{
  "n_kv_head": 1,
  "d_mlp": 256,
  "norm_eps": 1e-05,
  "positions": "rope",
  "rope_fraction": 0.5,
  "init": "uniform",
  "lr": 0.00484
}
Each number is 128 + 32 x the weight over its row's rms, rounded and kept within 0 to 255. Layers, rows and columns count from 0. Numbers have three digits each. The size before them is the row's rms in percent of the matrix's.

# down: layer 2 MLP down (transposed), 256x64, rms 0.151, rows 96-195, columns 0-63
# up: layer 2 MLP up, 256x64, rms 0.163, rows 97-196, columns 0-63
down96 100:101205165113117096142131115136158179129183109151131116101125131134146065091138175132164122130047118154156172104168143142138140100094121151149150119145105029083088175157137082134114124110123088
up97 063:188126121072157136188174126146128084092115128128074085202115142094174193169126071105142168143154113121160113129122149159130109120157140119153159136134156169181147056105100097133088144092128129
down97 054:115143172175136078151109119063193223157127110121159133107102173175113111098097144137091127164107128175184110093132146085119127105048138160135107132127143108070105174105130122151143138138147126
up98 119:084134092214126069137136112124097141086171073124138108149139085127118164122127055172113111196176118135069080149129111083128123150123133129179105141111164190153120130143142167150109124095100101
down98 129:138074114121171110124156132179129110065115109196111061165123140111159123146139116126106124144120214111098129115088141167151124071103145119140154131141152130122113131105082035109141213142140120
up99 095:184124121141189200210144134134165123135112169046118115127146125094133117198143124138137120092109074151100146134100171145066129134141156110140110124102089163155163108088114065111111131119165111
down99 099:090122136119161110088123085119119169094115117142135110193080124107164123102133161185148037163065194078114171137190155107157093142113110154116152133159111093132144145179091152132108117133091121
up100 060:156104093122108124187157102088148121095126104101074110182115101140151164160135070121129149137135121065087104137119163136118083147184145130187126128122147193127164090074063136132100194118157164
down100 041:099129114164151104125116116135122085135108191121166133106206158133126072157110175136090126094157137207138200129131118068084071134102118106120137086092122130073135158155120135157147061148126108
up101 125:132147102108092091139163147119122103105138137073111114190104085143182164105104099085125167156095168109110142127139125122151186124125162095152157073043144173163157125152090184146133182086095106
down101 122:185135048165187163129163157156095121173118153124158139138142133139105112130183125090119066153119129148093134123114127109125093133075144163160122125054177140083111122095145138151130038099115165
up102 116:127136172099126116136151080068121121094131132137111181112129149149111163100155107127132173153150063124153120170145121130080122162151114164244074109114115127186130099117066170088130156124100161
down102 108:079200150125169173140083102132129109144164083138175077119078165129094095114130141132112164077149106102130122163158047058122157096148124161128113138140082074146154122122110157133129197137121119
up103 082:172097109143167137179131058125101085067121139095105116184137122121150199160139080138128149174174140113129096129117164155146133116175164141189063157112152176159110090091108107120107178136134129
down103 065:128129127144098110121153084185146131105151144142125153123140062169128151124090128107132079147113125159200133131182126115117087127198075186087165110170120107159077144087091122134117219131117102
up104 092:156095155079112146165186105093121105161104133119140155143140192137125152146122132078079159134129080153096175139131136159154100134124151102135145090076135158141070037102133086071097132165070119
down104 095:118124136132122150143139100097146147131032161131205157120088163152103133130141163142106135093025104158109166129117167179178130107119150137144153133076105114137076144138119055125138101160118159
up105 064:183145146148159133166179085129118064089114129127069091164136144099103169174148055117114127161154099089146093098094139152133158131183113106176142121099148170125128116078067091122082137143108087
down105 058:146112141119145094132135143091082177074108169173169098100202120184089112123105145138117172117118134122125141115105120127144156119139166045168109106116165081170121149091169093120124160134058189
up106 114:139056152180092114117188134145159141116137112161124109124167105088167180143073125076095121149124108142086081097172150129155102104137087074206106164147123150113134093107075106138091158127174119
down106 108:126126143146207163108164153202183120159149113173088106087133137129085085123083171106198103102125112138173158109133085125119112120110113086144106141166131071112133081169088102137133112177137087
up107 086:128122114133154120155096090129160114107122099107126122186194100142094125185102087104183192139082099157133107129143119187142149117128098076154105118078084122182184125078124120112111169178159179
down107 090:137135114147089104125000127096135142149121154157166095117166105168142128122117104123111135107099127136153090149152147131152132096084122151126131130088085143166100199120101121158168134156115177
up108 117:142154148083138134153121128142175083137059126127099105169142137186151179103138135176087138138111119058089155124096087141117160157105106140172094191110173157079140089064104130138091133072112123
down108 115:132137189119127096175109118116155102126141185085142110162122139180128135072141169166088104146096109138107177058105070122142158066104143110130125183089131125072134096163194166162140121160122127
up109 098:157132181125125124118178088109087139121156089134090198123133111102074118131156089158105106172130118130133172089142175146087056143119159149143167126146095188054181112133168092100082113136118137
down109 102:115172126092122132106105130089072150189153087110176147074162153147156053096103114121096094125087133132152143089132158144120075129129134201129188147136084164095102159099132149137154140165080173
up110 088:164141081105183148118134165143120038113111148127110138143135140111155132157124120071179165108126144135125054136124119136030145113220097105131171137145144104108159092105098120141140118173127159
down110 089:105107143074123106105091116142070141136165160137171133077117145120140069057128153142150135118098142153125148132112099146185157161065123123153175161145188063070203140119087129158145127107133123
up111 120:119136093118130107157118155141139104134159149099051150176113109109175113171145095089122138130155207099144134165062133169101139191183179160109115097117110141176147114100133121078109080126072155
down111 117:141184160092147129112136100168120114111145121155137155114164100091100119089096143122135095151074141117172195133170098071208126059150161181147109090118076161132151135085178081125113128132139099
up112 132:153123105170101122177126081098154101091121061189124136104129083157087158130080106164133155126128140148147068095142179161145088130126111126215126136159145139139207088091086119137139166109141142
down112 120:123119151108120109181101102158143141146144090119202127095129118124162122138073159093157153107141108130166113121085139084146137168058037092116146189132162045132110168131137149143114103112138178
up113 087:143119144105129155142150117139139088114126133127075122167109149099165203132174050119113113145164100063122109127130144117126109143182161100190123136159148194146172092096079146150108212135149096
down113 056:121167139088134164113099089089083192195098146182155098128144159132097076107130129092116083140107160116134176090166143072162119105111100126117113124121132090100085191152150107176170120085163167
up114 074:182121139111160108180174081126084108123099139092082115206130138089141183168143106130132154176142146107135136111103148095119093151172138123174116189095118167128100067119097154114082198128154147
down114 058:116108097107122076113076181128138081133112211189181135107129109178155084066093141135140112133130068149151192115172128122135124160089167120112136117155134134139141120140106161128157050110142085
up115 090:119152139150131049171099125173146135130159118110107121141098201100123156121089114178170164172155156036156149106079105182075097136146094151127098103107088115100143127132125139160098101096145168
down115 086:112185108152130110151112080122183157126134084215163133077141181151131114103102225164158132135109098083151129123152135101114111128093127105133120123123074129083095138118136121160142141082193081
up116 153:149103086165108144154114094110092154082156148116052123177112125129131188134084067084143138169101073125099146085162137140098121136145172116164165146172171155106160146156129143169088108068173114
down116 146:141129126147153096074138110142149172160128119161132123132163096119150089108121088168136057106090167098185136028195093196147148102126136129159148141104095084183177131142120150123101115140129111
up117 116:150112116069169073134099110097094160099163130059115087136096108156186150126155110155174145190143127110114173136111123107166151133186163129164140142074147145162123165083136080108097153067132162
down117 121:113209150138129137144104120096160071161184135160141204089143154102058119134145108099158136112100126162165089087136116130096105041115077162135153104185112137069136114144143134123143126151126138
up118 133:128107111141113074110189150105150083082166101126086115123100085115177157102148100133161128151132094119097143140179124193141142154190172124161138107078123166141064100145077122134144175072078130
down118 145:075166130180171111171123102106145114185136123110155085128113115119135180212111107106084128115080135117082149144090095095108107092076120125166099138165146159153166103125128079192082154165142154
up119 140:182111089168148105125163110134144101126064113155135165149170072126108159116108129116150150157157146131038135168109107101168138134103080162133126110102099186159158131098034149104126143096083099
down119 150:115117136135155165170117172116111122090143160113135160165187143140144176218125094159076114041132123104118065158118145158104109104149124167117078113089104108093110059148134150126111117177136150
up120 094:116099098128157194133138169146154119125178106154119115134095147048153152172163113157131158119136120062169107148071204153112084103123159139164092156118137126138097068089145099076083140126127157
down120 097:114119120112117121103111120110194172165144130116180106125100170178080059121092177135079137102098131125144155155144125139148172064155197122189125167113091091146125164083114092110125093147159173
up121 095:143151092127141128146135071054096103106106139180097084089182110105077158161127149164110171172153114108178120101161160092160087098142145162147050167149099172142116136086096127106127141089142148
down121 097:147105123109131143140000136136116148130104112131162119124139123111155047134104246119135125138150161104130143144140200141087110103116173113146153115125118137155138161113121098095143148121136096
up122 129:111108132093102100113227160106131124123106111093080159163133074141103147126122108120110156159193103119169160131163107124112117124145086131185186162106130150113196122131105092064087152070113136
down122 124:174109163128075127048128156092092133128137161154171121099075115182106103113083110116085135142160124137128090147162149221120142162119157150127201137143157090116098099134159081117082110159132143
up123 104:185088165113097119157182127105052097126079163131129126162110170127156166123136122128063165176111124110094100064117121200132110155130095122124116186103102111129172070144127133123126168075145145
down123 104:155110162158090114146118153142095179142166133135142154103099154133142099109106186096073153130097079150122104048108148140137133114137102116102081182131093063062135125199166132148184124170154129
up124 063:175124112119151156218133103083118091068084112093073099175150128118137184169121035132141149188163118084127132109105128121133149120156132117150166122108118185134147107098100142108107165093110125
down124 048:115112136087160158140133065164100122128125121108188063087119145107118074102144161181133144138144158119168088165083119106142151139106094091111158113124119088110110125111115150125207081164191054
up125 143:100049122110137085157171156128141089084118106097114120137088069157136203105127114124161147109137139133105118156092154123141161153167152088186083133102132176169165071102145186146129170151125174
down125 151:169184137069107116079152128106133136130060144092156123143182131119146120087085122069170119139125137167138125171161164112180116081145156179131115129148181097139120133113075102136157074103184076
up126 111:167084168128140172155146117145153093169104110137072156168131160149126113148107106091091173132123102141113134149151101171135161185131151075121159110074172142195106084134092075071110159166079100
down126 114:119152132145076141128087098089159136143103123139161127131140169173157059120144164130079138105000110131105170128124180137137114141135171105169127121097137133146087125118165064107154141138099167
up127 065:182102141116147153161150102152096130070103122138061100183139142106122189157144081129153153167139119100079113083108162180098112137153119088165138117093134168137177065075064141125101165121114130
down127 057:123107179132130187068124163068145098166133180107146145120178164122155123120049177147082140114183165108167142148123101126077097094098120119117108155119109118083066139162088114145152089140163115
up128 088:141075102095133105218139077136128145079154105135066113175130152125123175129148113135173179176169105084101159143092179174092096103131106123165131139137108141168173165118150113145113182137111167
down128 094:181150061080127087152152051083108145101145103148095101170141194108144163147139182122100149161142127145117127142095119101085110146093119136107128068191111101136143108112126133120143206169137087
up129 091:125129137090149134202194066121149147133131151128119128142110145090174138145115129113110136107103079130152111167101185154113080086153174137163089140137126162196109093063108068071131141105149172
down129 106:108121111128142129144150088082182166165114141125181111144070168149111098137111186150080106128048108115142134155139154152142122045132198163135095133165098081121146129107153105109126090136183175
up130 059:129123086108168117190169114115129092060104120121060116167143158159142173154147075117168142184160140108116079091123128133087139159150121121159138129091138196131130117061071151130100162077143111
down130 050:132104128129101125113102135205139067082143131135127149157137122194144136102111114146129059104143104149173139172130092157158138153181183139081125169095142155073144128112084177159146092116131047
up131 123:186115175134166136253130077096135110131120149090111131142151174100121149196122105092150181116107085141108176124109149137136135135140177104118118105119125145172093082114146090085090120161122121
down131 110:132131126103107166147124140074150157155069119144213085095047182128137148112152127103107071109102118124135137116123181156135097083133168127129169153110146072124117138185141070126127088186114152
up132 108:157121083106090107165107107138166161110157137094130158147156072127186133130136121142114162179104101076114121088172094100110169129187162089164134102116187159183166129099124146108109207086107098
down132 108:131176109118155086103122149166083166167137164125128110101109145115148044140141176139116063093043125171181169123185126145126079084133163155108144104155124084099125147112174121131112112154139091
up133 110:156105136205131172095146118138132122083075182149036155113129142168132150168100068136211134165118096111129154118114139156107148086110143087132117089131193157099133118155143149103150124105161128
down133 107:095147101147182070110150122112134160134127131082152126096150111092122073103178170168071107126115159121151129121062158119197160159119150158114145112134122084172145103138143134060179103103199101
up134 119:185130159117107184139159077163157040107116116058121134144114070152165151167205133092138152148163117114103155111109103121107172140153111079155115155120153159084128111111135124147081109098152173
down134 118:089130064165152056155125103123148148161141148115146114084119172139118159138139092162135135073167161148109095113098054136125169086126135103118112198169117120154169118107125161100127083128081207
up135 114:141145105108128131220145122088139112095098105090116167172161145138133131182075139068123135172158112070099087146106088168051095118130135105138168124179131174143148110106102126131115116099159186
down135 110:112100123117114162150035130113133122136134118086165078140133100163135067125085227144119085186085143144137150087107164133177127128121120114170160122104128163141115133144103166101159077119189118
up136 084:146103120108126167173124066113150134138077111134109122142155105112117177148138039070179116116122170096150088158103135154081145140182116119179153111152136133133117106118111147110070216094177113
down136 054:143144110167106161145114107084126117141075144168098081139126165167182110099173144111089184124088091166120126144119169143130076117150158163125099182189138189065120105089146169120095080157105130
up137 107:088165100129173090130130115138109131134086125142146128145112095125076143145083084113142137165143150092105137128182122165138102136169139052214100093118137203091168118119180149160150128073076101
down137 112:167210146196098079086129120100170171135162157071114162116125128129099136111151137110092090099124182092151149147120084161083148154106185127154108130071181071118145107118117127140163122133101095
up138 089:099085082110143117212129071103176102094140139128068183088137115032096139135176117167151116155139135106164122125148177156125101109171153111164138180115102113113150113120135130176152124128136089
down138 098:098125136139138111140126064176115097145091174117180184136141126136127057174082072169142085108174117100147111173129112132128170130115126134081127104073080114163136121121164094116187107120204133
up139 088:103091161081180123141116091089134057137141139168145152177118149106133188122139096166180120117132150152113129143107139196068083123159170118181119059107098149114103081118098131110158179112106109
down139 096:040136155133111108080105086134161104152155176192141195099106160124160133140105153123114125156142119167103177124167163139078127105097178105126105107070133051175109099131130113140168123124091121
up140 073:184108134163192121165166107128115096089111160079049139159131132128132153144152075073179149175178122071139120097117140102126162146174135119168119145123120198149133113092105117138073174136140142
down140 057:112195163136118079139119153135122103181067102187159162135098113159111085126114131139112105121154134100080091150135149156163152115147134158123087103193150052098043159139139125124150122152102184
up141 128:122132130151149089128195136163165085083115076150105133137129077067140160102090098097176126161127134072138101169158093112137138157149112150204117103070191189143105170115105147116137151101136122
down141 118:118091118136128122149163113122086123059164155178138126133127105199106088145150111100117138080145137126148101123157128089229160155117083169114121058151112126076156119130162132103126189133186104
up142 103:091149122140132173154109103060119102066189116160108110124160166056095159113104088145108109159132092085137134099150136145102131139143152156224144114135157189136202083135146140112134144144136112
down142 102:091142080133123146171114176114132120155148086147125152140103145151116081115153131136053086225133124147086075152140126133138112053192141140132129123120087137127176122095146153110110143163084198
up143 056:203120103133177136155193110100100103076109129112102114192162124083142165159119069128137146157154119094130089121106115128105115120175120120168108136120158201147120058098064115115087171122144150
down143 039:094158122068108123101156147083182092125142122100158124124124112140108074138085134213107105175151128179068113109173151162117147153136153083099158173127128105076148197127135096081083124139098143
up144 090:133172138165135111158093145154100093103151191119092184117156097149164216138081023157165172092133129146154095137146160133126077128131139158163126105128113148087136082116125130104100151133140093
down144 101:109113071121098123171164161169146133120121111145060070148165121097124079201160094171122126089201108126138114106142136161129101076105121118158124134124149108126116193162097096167132072129068109
up145 059:182122113105140120159160056089114075098099131087106080146118120103160181173132063100126133129126145067096090139074142134113124135156141123187128092140124179143163087063107111107101186116137140
down145 057:103152053118093127088160112178131191181163138213148101134144125140113095110149100194127128121087130123119092100133132093156129142098180142075091081133131112128126116130114096163211120165114113
up146 101:123124148087206142144123066060125144166106109112108152117180157106201169142205129137122105119159123141151131088113106120128048097108110148168142131118111162102108140098137130120082143113128203
down146 106:093137156101137111137076141101142168168172110147127131081187114114145125083138255126109087125124105137174147114113087095153101135084085152159122137109091112104092161156142165129138137132093169
up147 143:130095106140094115128172127144112124118120079153111153145133074096123232153099081104137133131136137119147129107155098145087155191178132123174130105048165208181138092127131174130124132110141102
down147 139:138132116168162067151075093197129120119118175143082147135121144113160158121117076192124122101102114154128105145140179131098071126092091152106124153142176132059181148198133075137096129103127102
up148 095:160150064092157133176118135107154102114113128174113177139077069126088134178118129128174165123196103107123141152194127135151111105107126132154103124133104191146174029109131110131108119080134119
down148 090:161132169153080127124060135160087151096103152118163125089109138066123100074158227132151072171089137170133156118085141129141136142101145089125113142099129087114182105153134138171150128076144157
up149 102:178123108043166124159132103080123111165114108091138133158192147060182164118158108170174145146119144099140158097143155118096100090116111139148086110047063101143131149120131123100090129108118155
down149 092:108194054114143102151132115111153143142131167159117146113120147043136172092092139110123050123059137151157098146129120150205151140094072137187129130113085118135131161136147148141156109120099166
up150 093:151163115071131140143158076154119130077169133093088130091116149047120150164181120114188130128136149129163125141124142132098119122166084201157148061079092110087084158089184131121110138115138127
down150 092:098135085143152148061140160099114143184170167140148158064135118165142085099065180132112122099067147187157130094136090126156160096097124151139143165185089085125117160158113156120149093098094127
up151 083:189175102107106164124145090138138141134141159161122085124123112138112153176145096111134164136133145146166075156122181179130133131108143093216163125119063127126111080142080176075076174119146080
down151 100:154148105103148122114166089163121136137140195101147125101084109125061074155105092105104106119144139161149134109097163157145141139094129120129147090177012087120079174133161201127137132135123145
up152 105:156153179179115172136163134104110085114078134114133127207169147147105130152118128134130123129191093155139070168107123095113134183102130143110096090076157183173137112059089090115113151125143080
down152 108:086117120132071107155133159119168162114134177075189150117113123159136114105097161171157065140136161133156125069128134112178112161114125169176033140160160145087107068131113158116149099104107132
up153 111:105132142132116093199149157077100135059132136159137200102107110082074153093113078162105207135151129113076135132172135165108140149133146156180149150160108171133186124130131115101133169097118100
down153 130:134125124139087153161156089091168125178140096104150163156101125139132084172117089209082063125174123096086115160196155140138071101125120133102078137178110170128130177146121106123123104144097172
up154 070:181104121122149121149143127127113094092124115092105075152136161113159210173167039099157148134156129112135096142087175129115093128183107101192155128156115184134151098088115132112055150138140118
down154 067:102174130185155143132069126079131157136062190140148153146153144073107109094123209159137135115167161124115117130170071072113152074107116126111081083152122070147129143133138129117128137100079141
up155 113:112040075110118102143135151139096124115077082105124154162116072107148192092121077121140117153160144105157095158125183119144176146156139095184138126109137203180148143115093127103115142077107105
down155 122:097098134099175125120131134146136161124090132116134162145197056157177099128133112145161138169102126139176107112181095111092103104079122117079093155126160161133105128055127192093164189139078111
up156 060:156113159109171126147150118127109090075098124040088159169145113111130204159127055113110122155163098104096105136099141161098147122160117113193138118120125194164131091072104118118095178131107121
down156 063:147138102129145139104108094130125122150180190167099115060158120124115173148081166098181083077112134136091109101084110173142076140162135176113139179115103108149132055090136187118151102163158122
up157 055:164108112122188145170164123120124115092089102077093119174172126135140179161134080122112147144156134087092094134125128115102128145165138125174099117135156168195147090078073115094069197153163165
down157 044:114152113161137130127090075111057143202109112150148137103142121135169138131036148149129110135096131144144136160165152100188084114146194094127092144104158074194112104181102113147121096118133154
up158 102:157091145085126108125132127132102140089153125073081098186130132134156209147185098162119158180127153124047133121168132157114127149137186154147081137135165099102165128071132149089092094125153087
down158 105:160108114134116141106096136140171100148173097124148114156168129168168065131124181115129164117122119144089122105164124104139125122094131193092039158150128088098134145143179133167150043140090062
up159 122:102160104080122152158142101155148102077162035135067121134135115168099116174128099094141124126136183115130087094131162158123082104131154142176050136089147166165157106075142133154083126140162131
down159 121:122214134138174113108149186073106103143107099166131150174167095108131119082093078164108145100130052177094081117165093161163106121119129172103151149105114135088129105135182097124085124150124127
up160 116:128072119138136139147131109087117155122173110164139099175141156053149139128116075173156144099097165079141116083161180111104079090098143179201120130115150193100145093113149175086118111120097128
down160 122:170109168165142062090098140078106160188153092170093164119165130159124190141068117133108128162086115090118147136146118135126084141144123162131137144151054118149135137173173159137134056084155131
up161 131:169092103075149155163145142168125035098096119100124168152175095061112143149148118070152174175105099126086106100100128150080135109139170087147105150162122165112168096133124151116146131146098178
down161 121:192116124111132095112072145135118154179113142141169136102168108119135104076124149094118170144047162143065140124156091145132167112079112127145101191102129104100197139124115196138182138117097102
up162 115:164084118154139105111081134100129124082059163095077169132099072120140137140181048147180111202100129110112150133157151126147163161112183097099107104117116188128153109133141139100151144081109145
down162 120:153118081092172125107141077103089119106122169116184135090173120142093110162113222146100085095124144117138132133090133099179123120159127169124147145140061071148116104155151129106165128143213151
up163 075:199119139113135158176157111164134127081128059086092114166114161105140164135159078107164107140150123080106133126082150123122098111173141103166143119111108201165117060080119110121051144130133101
down163 057:140167141149124124104183125109101120155106150166136136076146132127142148098088133131130081121079126150136099143159115173176118099057078168118107138134127099150168120208061129173227107148126138
up164 058:149092102093153132154158110100164085075126102078099137183158129112125187166141064115150176161174143065102150111085164142129122100155158099167129130116115176148160108070076121120091159086113151
down164 051:108170138093120102123114136076102170137146107104161123091044179066121063120076158077080148156109120161191082143122113124123093143085152102142165141174116108129126167157145128167160155090129134
up165 108:107104094088164122159104150146116134157093168048080169161184143092105125123100101095219157188108102145174126157087185156141113118154109088145172143090105139149165129097141128122123141157140110
down165 107:111168137155145080115000154121118117164143169123154127108187175120107108092106108155137118138090131156156126157110133101177091076135157145163115119129053143125130138131131107145167135143094138
up166 114:099077152106154163112114115089184122066148124119116103137170090123057185113112047109140107103120156112170116101170146096126099072139127151158124134129128147106199075133142148091141089181105142
down166 120:061126152104138113085105151155133138132082148118175178171164127112141153064131146156109142129141097109158114121191103119167093113177141150104130159098115079147141136161120072091089108230129164
up167 066:145110132142138132152161118102149107080070119104065123171144107128146206178140069074130144164187154125111101117149151122129139122168103108181130160082119222126115124105102134099075164107103127
down167 065:144153138128101131125098185130112154127181153183105105147119112095110157131104165139147152116140128170114112140085017108155128081108077097076174133113128022152143101123131140110161152106115151
up168 073:145119153124201117180168095102124100112101105104125078179173122111182180129137069118109131139149126074112101180138154101126083143163144133194123166135123182144131120085086125107060122089145097
down168 079:108137129105123088055082146146107112240206165166142112119135133149067155175090106119147109146132149097135148122126091142163153171112110130108153154147091118143105098139132091097185153105173110
up169 077:108109120099142139149116099111148111138080092166087156118184068144177172189159124100183133179172109123145102162144156161080124159166108086148118064122110126098110166069153145127071150106137098
down169 103:124063096127102135086040129133191158139088121174186127088139130171150070142088219152140118115142095127165146151125156175145153145136130106115131149110133058116110116146128124142118110148076104
up170 106:176089112124200107158110098121080136136186128132106138162095115122123140137178109158129128124092175092100083126156118156086108124150124098142147067097143150158180176160103125070050111082091161
down170 107:117169110114129100138078108080164199144103079163118092140118143126139081132125166170109141096117125119164097182184156153140142118069098128150144115119108108112130253143140088142107099134097145
up171 086:128134134113202098141136094086131134147099095144048141159163113086152126176096106116090111124112145130122040139126168153165164114098132155147136136082155134124192086125120201115113118141190087
down171 095:118134108147165150113155106106097169150133137136104095147162127113144088154101134098073094096140162130154066101138120045194174127070099137097161103121135095099172140173127216133165149124167105
up172 065:181129113124138123160168111118098096115121112145105075166131111115100180142136072122147141147167131047140138120111163125117145135173160105163150132133120201191160088095088076143127226113142141
down172 043:117102082167149086100086107133153088118169131127149144117166106135210137133085218142113160150117155167120183078221159116172111135099162136160110115087118075109150129108137107131116143136127133
up173 119:139170163136099118126225116089088146113108114134092155124138148151092151142088095101069185136153130062117133179169119197096131124113121151144168104107128156118154122127159155080149172127117056
down173 113:108152164172163124131077160094078171113150136141145083106169142146123136066102151130024144133095137128138112147060112101149106100095182116106123164163077113081129163143181159157152124124118102
up174 088:210131107127145144203168113154157110089157127074110141129115174131134128203147123104122163148120149036111112124109133149122122117144112093129129126137119098158169149090114086106053176129187144
down174 083:088157145156153080120098173112139151169104131128175045120112096107089121122133149124146121116099168171145095128178101167116138068131098120128159148159138101120149200228110123093143145115171162
up175 111:147131135160170105179161141100101132135091133125099119140112103134154134068121103161125220132146109133152099122201110213115147159106132123155092135124161226125152118136096122094137103078142081
down175 121:125110150116120097090146137068046158159082113123128184117144115098141127117158140159103171152123101107094119176159092149155155168054126103118117130211094163120129089144157162115167148121058124
up176 063:172126118117151136199141128142123079096092119107105149167124082094159179160130092130161154145149130081129098109140149141095108134187111109204137157086150176159132124052077124087079182119153130
down176 051:129093145214112115107104077117057144203127130167143130144158188137135145127134166157121085186079141125123122112142129087146149113097127132104051130098132060085129133085124179144141148141152129
up177 128:131137073149100126109181155078165130085148127137054179166144138137153126130080130143097154146204141118107103144124131178130162180103099109153137126086125188074137120112047150111091128089101137
down177 133:150077179122129162087160163167138136154073167114120104142083113129150143128141076141109121142128135075089050120127125143108166137089104095170144168114135134129206090163126073122174052139127149
up178 103:124127116134151153223125078089147127049168104095143161111133142086081190137139084131160104104126128117100104071154136148077107131132127134170168160136110164125146103107126150178133164125170059
down178 121:135154092163152128100133141114116170146154102118168162205161114141133075135144205161094040097076147116086126144125147099165111101112158124114079133133109146149159150120176134066102151129065139
up179 090:129097122133110161177128064053169128133127105168118153110194098108135177156137045060148103129127155129122092146130171168118116129192146116191130113132126143106099073108120160174119138100133108
down179 102:157151083167070150129098126180102119127115108129178087140107107128147093133145181135122138125116081088129098182095159140122153191135095082135115083198123125199154054102107142134112101178108107
up180 079:149105122121128148174173070128130080104129125098124110136155150095107170123161070130165156130121108109108113078116154110132078118176125139181142155107156187124162123078133123124096251082150122
down180 080:126160155126098062172078131114069118174163161150128138161142118151123100134129134125164071146118093099147198067197134098071139153147153116108138087102129103115072169147168117085145087132163148
up181 105:120102011074112131151153135134140112112106170142114141110106160097122155132092127147104190162150119130043064106148155144094119143130147136173157175113124179132150129154119097137143199118104107
down181 099:154141185126158073091113132110136136117183121105215114102101134111151145137131165216096031102123164143148127117120095091121147153125108107088079126137167116059135145119112125139133143163094104
up182 122:152160099162172136208128097107080040066106127126120094124193106096137133186165145122107158163161171104130127116138117114102144140203137167126128077159101178120126124115142117125119176144144148
down182 100:137108125129117107131046121135123167136139160126187104101111140168131068119090255112133117141136149131150131133145184113136145138113120111131127163095132154193079150119102091106122111102102100
up183 090:194123130153103200149146128129146088107139050065130151115120148159166144131132097130090164148133131101181068156097150152137104103108073095170101122129130125096138154096103070142109197168150161
down183 097:158132123204135125075099134136125136159148049144171188064110145117151128065103092072098103139090165103148141159090126082165135134078140134114096143136135171086123110129129134146147198167137129
up184 106:115147164147173163165118161114168099086120061154110090125123157097101131127177106165082110149152113100153069141121145160089136092128117123196132158146092170086097030095121111114124096143165100
down184 108:078155151099155127080139163079137121095125140128122146123130162151159120073127144121044096149123168164127110133121094099167154136120152125151152181142125143077107139134178094088114025184124181
up185 130:117086125081128174204128077082174139125166127140108147112152183101115170110140051145155135115177140106148093074141183142111120088186170140140089194124080114089133120125129139124128111098119133
down185 141:118169080160163086119079138125115124110103151161163082129116093119160145138076127124100077147146186135210140169109177092087130131103156087110137154090150165155131148155175171107138098165056130
up186 098:139123158145130141122173152128124047080064118125141139169162136166126189097097143155111151131157134129132110178144110107077153130123107100144127080082182155131092122080035075105121135115159082
down186 110:067146146119113110105146127117171158122136126093175180112138187179077069101076155161159091110172135187199151097106112117147110157120140177127083114142157113110080126129115097188101095108134133
up187 111:184154130160141148190124095068184126106136111167102124133131091105127113110102130164171150150146123121132046077170156132145106130147091148187078107140100216134125130123059105106086136122125145
down187 105:173137106169073124112107132124129201115128108125158134067098157116141121087130211135125150093114071138128136192085112194102088092097152158113144177158076085128114176111165118141102118104125124
up188 133:170140130128118168115155153051109071149094151146124167187119143152143153115086114110119103140126120095061114125166120158154099144157151171154170115150115181155140110085044142085132102049127134
down188 133:129158136121198154119130144144125128167097169085166093152100136110109135096122112100171087108108109134140183130135093115102041141146162151092143063136066103170151175130132137173215109110133107
up189 073:136121118106166123151156057133151098069132127123093062151165098139143176165139095118169142140167128066144086095157150156123106128163138136209131102110115188161151079083086136101076150104142128
down189 069:115086151094118161123121103175096171187109084141232111103168118190168115149104178111112106114126068130120162142136157155115127091129125101074121118110135086110111161094148101110129161200126150
up190 099:161122176140164131119148153114144115140140134118105149215144170111146124143186114146069116136148106088132124120052130175069058110124186122134138105080096123132094138137092076117055148169124128
down190 102:132183161143115130105048147065090171139196138160155114140121131143141032097133160146131113131084128149111163083147092174164106108129114160103113114089077167116106173150131141139081130119116172
up191 066:154112126089109133190160081095161117117091092097097146181155132119125207148113079123152144158177137123104098128157174121114112115142122124170149182109111167147162109084070105067057166144137127
down191 066:115178123140132104117117138122120147166108125076141159154080170115113111162082126197117175127112094091163131112181156044140117093130118114133152165181086060147054127153105113129169110150175122
up192 102:131140147180183143132105132127171129099155120169166155193155175103130151135126080109145089129113092133134089056130113136107148073203127107172099166157077160124128115084109077091073118130105098
down192 108:154192170131089113145102095081102187139154125165096181121124140134051131077152137073142137089070141138109119090084059128146151138138120159167140136157128078167129182104116161143144168125100131
up193 081:202109123122149187183180125146122103091129119087097075162120144073133161181155064111141164132140107107130123100086167130113105140187096133164114134135113163139118056115107118088077169143158142
down193 074:118129073181135090100136089084124121199156112152111132148170150101112123138135115154057148093208146124105117106087103127097148097097148128176102170151142140150152151120089182180181095160099164
up194 124:136051073079149088135167137142156137111121127119077066122108088158138156112153056111112146143146145127153139153104120101161156191172183115139139066087167183121159100142113171108087155122134114
down194 140:110207121147078115135106153172124148176065125178134149131081119122091148141086082124115089099149078133064147124135186186131148161149157149070122125169150171064147118124136140120107083124140117
up195 169:185146095074112151164147130104094092114092159143105172167183133162165123121128018092111164118163071128121105125164116148118151093149164100185087151125139146170187117133095147121125126113152136
down195 133:120186052116083119121138153075146142153099128143104150126172104116112060070125182107065138100201141202118089142147104146127124082146170139130079164127120113155126147114145174162141141138114147
up196 134:136096156110120113112125116195088108114136092055088118216085127161150123182113094094158125173164113092149141093178174136107083116179181158157185106127150113097154110119139134120116096114134153